Each number is 128 + 24 x the weight over its row's rms, rounded and kept within 0 to 255. Layers, rows and columns count from 0. Numbers have three digits each. The size before them is the row's rms in percent of the matrix's.

# down: layer 2 MLP down (transposed), 768x192, rms 0.113, rows 182-221, columns 96-143
# gate: layer 2 MLP gate, 768x192, rms 0.12, rows 183-222, columns 96-143
# up: layer 2 MLP up, 768x192, rms 0.123, rows 183-222, columns 96-143
down182 101:109127120084131130170133127121162141118126130110103143127101124137122091078117057142115128124106143189099117141192122126068140133062117104122126
gate183 102:069126118135105134085138129100152080125143129131190108108122066132101146117073102119138101147152121113158109156157133166141098085137104092112144
up183 104:161092161090122159157126106121125112119134069098117117140093124094135128169148174151136123098142091107119127152124136094140114097133131141132134
down183 101:125171097103137135105118078130150141127123097155133129186079123132097177111141119171153069107144149131152118151174110149136115110114091098141158
gate184 098:148087123128127118103171120110138144152117141113119123149125144112114118094120099123133160119124105131135127189141142133113118110131171141180120
up184 102:144128197161122069131087110152113136150111091110129119149134116124135150168147092133124127103186135144120118103090130085113135136098159151093129
down184 104:123113106095129167087127159140098065122101163135149111129146121150104144141129141145104146112071145103104141144109183095176134171138145124130074
gate185 105:145136122122100148111109154138133186119108109094123139128156126092096166096156086098132140144137125090107110138182132156185134160154114109135104
up185 100:132087112129127160098125129098163140166090146107092099145107075129114102151140137110137133097133147111069161127132140152100135105189145116143208
down185 100:094149132140133114113104135103155129066116125152154161105120153135093154145112144144120151179143125126146078116071138130128144149155145119094095
gate186 094:130132111130156158133131115163127109087147141117129141100115109141132153135158145100152145095168117158120087102119170151142176118052173146136131
up186 094:108151100172153117114127160113141169106097117145140139176137148123168147132133110132092145138108122137166133115137092124142107148154171124084120
down186 093:138098115090152106146126102153134107147113145157077134137131136130071094103077176136162160098147130126151146109113186143118138126096099146160122
gate187 097:161148118149098102103132134088152133102136111142103124141143112098111136157130115173105173138147096139142160144123073140128137114158141109102106
up187 098:145111102102125144099133153140130129117101131114123166117113103156160129184141103128097154144165130095150131131117107125096073117170148125118171
down187 099:098166134175115112150142129118156153139115129121123144134188141131171109106136137156152132147143116101133133129158131082129110142128164121171131
gate188 098:122138090089121069138146095134144105094104100086131156143106119164114117191166185170108159139127120098128128090138157134148094122134129153071126
up188 093:123112152142100106112106130109109107179142136164099095152135155083141082113119130160130101107139134137156138144199078089093125129184135110146116
down188 096:119094118130098068087092141157114108092132176086101106129085139138130159126128100144149150130153099134151158142075148140177135089114106126144087
gate189 095:105145143128162168103111159132147115092116157166181140104179161167133143136124151101148136115138142120161123160118162111150130181098104137137120
up189 095:118151091130126124114120124089079162106139137188112140109190136144122149101148130146142122084127125124185139137119170121140113115108078183149117
down189 091:141115146100131160153150154155120142154130136109165144172112138133139112103114109105125144150136116151101113118106139115107118111100149097057109
gate190 103:108148146087160113143125135093144113128126146143117104126157129140147131129113126111097132110147120129088176110161124153149132145128137129121086
up190 103:137160132167101094101101139142157143144113122156119142130146127099154135135132134105160125096133174126092123131142118136117112154164076160132132
down190 105:130105144101134125150098083180060119117096152079123104147140125144105104139112154134075095136126151135112137121090117112115179153132140107131124
gate191 099:071168099177130166164161129159169110174096126081133127115133119114125159133122151135109132126120138137140081151123123095164143134110170092096136
up191 110:152125167100114101112164171106113147137109125103141129065106141141114078154136113164107111140149114083142113123129134147146134114140098150140132
down191 108:159136119159103125118144161110140134140134105155119104109094138094139097090113116199094117107123165168117155136201126076157118109112164127107148
gate192 098:156134158150134151130142125129153091134102104116128142118162113100125105149140131171121115163118131139142083165093150159109125102156124132163103
up192 099:078141116104179135134139116096137087137152129095104128133139121115126136122148117121126125157083133115094132119072103100153128092124119132089142
down192 095:124053136138089106154126129162147187117138148165110128126143152140133115094126110142116121116180122150156135136131170128104110088115130097137136
gate193 097:161129161138128090148130121128163144113088140103163099154122163114122107162106066131173130153100171077163124115112143125149123132135119159079198
up193 101:165126145151081159139126076137124130105094118088174109140074127135124114134134124140138159110117104124123149109115102119138098136142105118134149
down193 098:106119119146158103151138126115088142123092128166106119102198142083120125124091114122154186128138158119164114150114171118139136120133121139133085
gate194 095:106128072120147135130152158127143171126121143127131131124157123138140151145120100155161143097108127085110175125162139094102147171176166143129156
up194 097:118138123144132145147057159113139146132139115112135141155112132118117146140096137156080096126159102101089138111130155120110126063120135100120176
down194 095:154105130123125118118161090133092126100122150107136139128163143115137084106111096116119145127145151176136097131132142150146083152168145117133096
gate195 097:127114145111140103153123122117128086131142102147102164115089115054144116124167132120151133137112173179138112155110105202143091138149138124153117
up195 104:144135094091159118111108170114121151117131126160147146109094161097096177139125075103117066106130158125129096122116120141124124133145121106163135
down195 100:076156163112085097100118135122142128146146145112119116109121120129090111105133149113173152122139070122146169128111133146123111101115093129105121
gate196 101:133081119158118139128185138095172206099127093100111079123143101107126142168120114122094101165141115112157092117069172167138141163148157127102115
up196 101:121122152120144140124151172160157140122134193132118141142161136141155161094114075117166154110098167152080143133171116163119136087133156175115128
down196 097:116119099102109138157093148132151126109120143131133067094084092150119123112170132137118136167176136116116128125092137123122147145165102125157107
gate197 102:171124109160102121101120123182107133162124104103109141119115150108129127133099121138118083151130127131129129111168126121105131138131132155131131
up197 100:118163092154136068165132141147129150119122082112147156128106119095141103129104076165088099208107114128126119114108117165107123160110121152103138
down197 104:135110138123143140123073126083115121116122141094149104104178145118126117160147147144144185083136141140134132099150183123104147092117162079171124
gate198 097:159130116164119136119101098128133161086159138115143139176125122123176148104098107148078118124147138134134135188130064087083142118116157122153101
up198 100:199111125133106079136139107145129111173122142111124108138148100118116129105139088102157150109126121104095146184091131096140141155112196126146126
down198 096:153158127096115153148124154123115163118119108136102127085140156172116190158062156113110095152128097077156143113125135151119136089118075102122148
gate199 103:119157134101169118153147115122149087101140157108150083163163115129136133125151128117151089126124147117100064149103118102087124127117112153130141
up199 109:091157123117196127154148087143154095106133183080126150133162158138122098166160125126121116145175185133131086095160104156127119119111107150130131
down199 106:121134122131111147100140069134111164169140162187167152154126129119116173135118136141123157127118124127123180130130138131145111109181094130121144
gate200 099:118120161115161135080154142117161108112115122133138157123082153139123152117120121148132117129127126120150159088120117115166090156112165112112125
up200 099:135159109136131132122160142159134097131126137085106127148123121121145096153156136099140089128131157139072098135142118135073172126108125162126143
down200 093:149147155150136115107103081158168143123124129117137141166138133158116126140120090113116130113156138098121121107181111115110173127146124111111147
gate201 102:122089136145142128148157135120130086174096128149099176131098121150149152131154090086146149149128124134101110108165087161126109165103146148152112
up201 101:135156152128130083127145149134105127116126095125177167148093100117100151124097146111114130104118144150118136058193150116107114094138120112119156
down201 100:120129111100114117139137081152147117121175122125137125117133183163104142079135162131088128119169090157113156110131139106126125171143088132126095
gate202 101:121134079135153134112104086118164104169114089161127093106102115064126150101128123140128110129143115167119137118124108102127158121187157133134166
up202 102:127116131120127097169111160113134133132127112112107131096166126161099133102130115106182122084117133106118194129095164105097126139144134163109156
down202 102:099132130126129122041133132161080152144149105110164127130121166139139158132150129154139111135119130115133138130159093134106139122104097103109115
gate203 103:138092149126164123145115113114118112113123156112112105108122135155149117162132159074099107130106121125092120116180146094153157130158097106102110
up203 101:114103122094154093156083109149146136114128137114146138147119140094136084121147139165092121145138136126102130134094126160101094123168147114129143
down203 103:109121147112070120155144179130160124153100119123158128130125134134152136094113125131116143140123124052169120151127132123145104084119117138139119
gate204 103:089085150140163106135131094191140138135134107100079124118141146113080084156114099104131131143125125154084137113110094151115162181153111138113147
up204 100:117113091119135156094138157140136143151099127110162159127139152089081164135122085152120116128153121132101119133154140129123144130138136147120147
down204 098:151145116162122128142124125104129127124147105118111124091101148090179127106098107127148115100124108115147099133110145104086073065147162144109177
gate205 097:146060143119112110109145151139110122119128113127188136127149130119114128112134108122157141158113130091122154151149133132141076117151131100145099
up205 092:111073127097105098176159137121100068097164162115109126133126129139078141132065149105165165161119149115122096173130115103140110138114091098097177
down205 091:183140115160154152131115144133151177154128098122113132135134130146158158127157167162103134131150124180171148096142125115136118137130107117134108
gate206 099:081110141134120130164144084149092092107169133117092145143126121091149117147114145112159118136080121131135128125103133115122090148163136123134139
up206 100:127104121111107105136133143154120159144166167103140129147089151114098106146107158177110118085155142137087133128140166149128123087177123094125135
down206 098:138135138110118164127126091074128116105139159060099101083151113147111117098137121138118157122148109098166139131161153112114130141127141162158109
gate207 109:076088123106114099121143146163161127164119092134128087126122160090141159095170155142117130149139111143122114146083086119141136162111121123154155
up207 111:069134125114127114137107176144166134110104165116168143178109106130159115117118115132132123149157156061120102109130121123140139115092125094103138
down207 112:147120122122151123115156099087116106135114112092122126115110164129067141160184098107144125168113085174142133129102109129149107132082145095131184
gate208 105:167118108073103117128103160141170142132066125145108149103152114157143075152097131121154113141144093144132106081100175128099168148118158149143116
up208 105:124094100144109140125144097136144112140175153085142148135127114147158089144151093122117101082149138163115136102116150142089103135155140172133115
down208 105:146151131129134148112133127122094161115157081139172143129142099125080128152111172151125125199109112097155114129097129130132122122115121066166088
gate209 099:133149110181170142121105143133157145133119116141135132087149152136144132142098136143086083178128132154133144163065116168110132159184116097152122
up209 097:140112128124151113084157100142123109076109128100137136164107092109115150155163131093106111108164083102096156097138114120167111158115127072078113
down209 098:153109135080113156140124135155113087087159074155174125162104160085079126124130123124161137139120127130146133151111129102123083095160145153139156
gate210 091:134121144139117117100140167120122133107186159128155204109125072096143143132058083123104121116118105147124131171106133139163118131164125126099160
up210 093:130120110122103089145132130133089129131125064130140173167154105119135114119115090116147137099114059094108145121142121111170141138104097133101083
down210 096:107155125131122147135124087129178092085167161108105094133111175109093113155138136125132133126129123120123136114108143107115146145137173127114123
gate211 095:127109130114144126086131124148119088131122138120107113140137112110143148148093087121105121127152093103142111144109110112100156110133156130168149
up211 095:123159151141168161152138120155131127076171126124087109139131175115109121111131132123146126130159154146095137099121117122118113114118131146096164
down211 095:134120166145090093127100089104157097137089050112135135103144107136162110114140109129125139125124169157155102126152106141138123138120153127118102
gate212 106:114160154107105102158152129135124129143120124091144163144136132109166128139174079105131161107135119128109128082165123132089110094125141100075131
up212 103:184130138114111110121147146069117123137099143134148117075137110123153112111107187152149088167118157109155132158113143143171136151111129115115118
down212 102:117102125145166126138140135189106163160130139137120135112171142113133164132101090088089145131144142105134150101145142109062130129163122147089107
gate213 104:150110155156114110119133139191127120161090127061114125165113111162111136133119116115150115117117155111091125150095185111080149119143120115118147
up213 105:133143112175109145101127098079120153137166074150123128127107126091105113124077117166124132158178115115167120119089157123106128133154144107135133
down213 095:100136113126122085145135130146124087127086111129154133153137139145111131134107139130121148117097119130139189127190093149134128104115102115104097
gate214 105:113158162113116134168129158125095091098134123105128137137101128084123123104137101139118124108139152123126129100118114108094171195095103163123137
up214 098:144106109116160141100105102165136180135135138112087108111112153142161101123101116102100089105120133151164174125120096160156098088133153141099143
down214 103:106104176141111127142126113089095141139142101192146134148117121138093125152149142130132164108131166142133139103125153114087171146149137116116099
gate215 104:111125108145127159104097123103105174151142122116117126140154158120135133133121155131195108118072109103118155169100082107147121157113123125131116
up215 097:120126124108121126117131150154122137125076169139120105143166166125114171144125155130120088094172138103122124121126110140164115200112171160136152
down215 101:090202124113138210092105125149111152156109147163136118097122088114112109154117148119126143125116095137108113155147111119157163127104128094102124
gate216 098:123137118096126146167109105118100090121089113133107153108127112118083138139113119143152136092174107134109108143132183129117090128134110160117144
up216 098:178142110121127114102128130175151207129093149103140101126100138121150146140144108131094133102110171143126097158137101116151150089159187124126137
down216 097:102144158126133110122119113081137128083144105112142163127135110132129116126130087116171117184161184105083144165163161142125113163086103116135120
gate217 104:134123115121101118121169120163088152076132123152166121152117137114112160109132135117131126111162154128129181134150115145151115122156108099131114
up217 105:112094148141118145108133125073127112078100138156147133171163093161135146145110142148148133151120143126119083136133162090174124158135157157130176
down217 108:148149138073100121125100126128119136132122064137071157102093120088136098097101108108121127151122127098138183122101166167124109132107051103155126
gate218 095:130120126114138141158098148119170075130095133129131126112134115110176133136112109135138172099184089163126089146123120096107132136130120107132131
up218 095:131148121079116111182081164089141096147099105123160141110142093134141109132137127139181149124144114151159103126141118116090135144118119128101142
down218 101:127132104131169130134079141098134122127130172121108141109174111130141143130127151110101113129090102111108094069098147120139102103079141174086120
gate219 098:114082113156085137134143128133147098131136118106141104144107122129119134070128119116134110102103111163113105132095085112135139179094131115132138
up219 100:107140127149116117120114143113126138092154057094104062143116091135108113151174143107146162145112150111148117124107152137146090122104109118140152
down219 099:156160160136168122164135113136104102140103126149131143090138091146148147126139165151155112125145139125105132105143116109123127096103123108123110
gate220 100:116091109131133145104145168121071134130119082142131120117154097108124134124149108126119149094138130140155120080106131147125078120155117138108086
up220 104:139146134087108141108107124167163115128090167123114130179091120106137102128145113141144128171171160105148156167128104099123140113135143147123150
down220 103:114155105130138122089103147135123109128142157106082112171114139124140083136127133169184092101132097113163117113117104142122127154135117140131103
gate221 094:126102130135099156142076073108090083135119138103149128105114093141099131108150114082132091119153133139140143163137123184114138146093122135144140
up221 102:160127128113079143120097100101127138126146114107125107103142098123091133094107108122165118104111112148092077114110091176139184138152133084140152
down221 099:120126155133167118108098149123127119113126123129186144057139162152145097149176157093104128102110118136136129130126124121119109131124143131157120
gate222 103:107069124113137130121103116154129108150131083129147145098132111123160118156162101134141153085111128143134118112138085122149132134191150137127124
up222 100:132146113153148155129142153064114118124120167131087142128123098163098102099147101144203152112139131086097097114116097159183109125097144136125089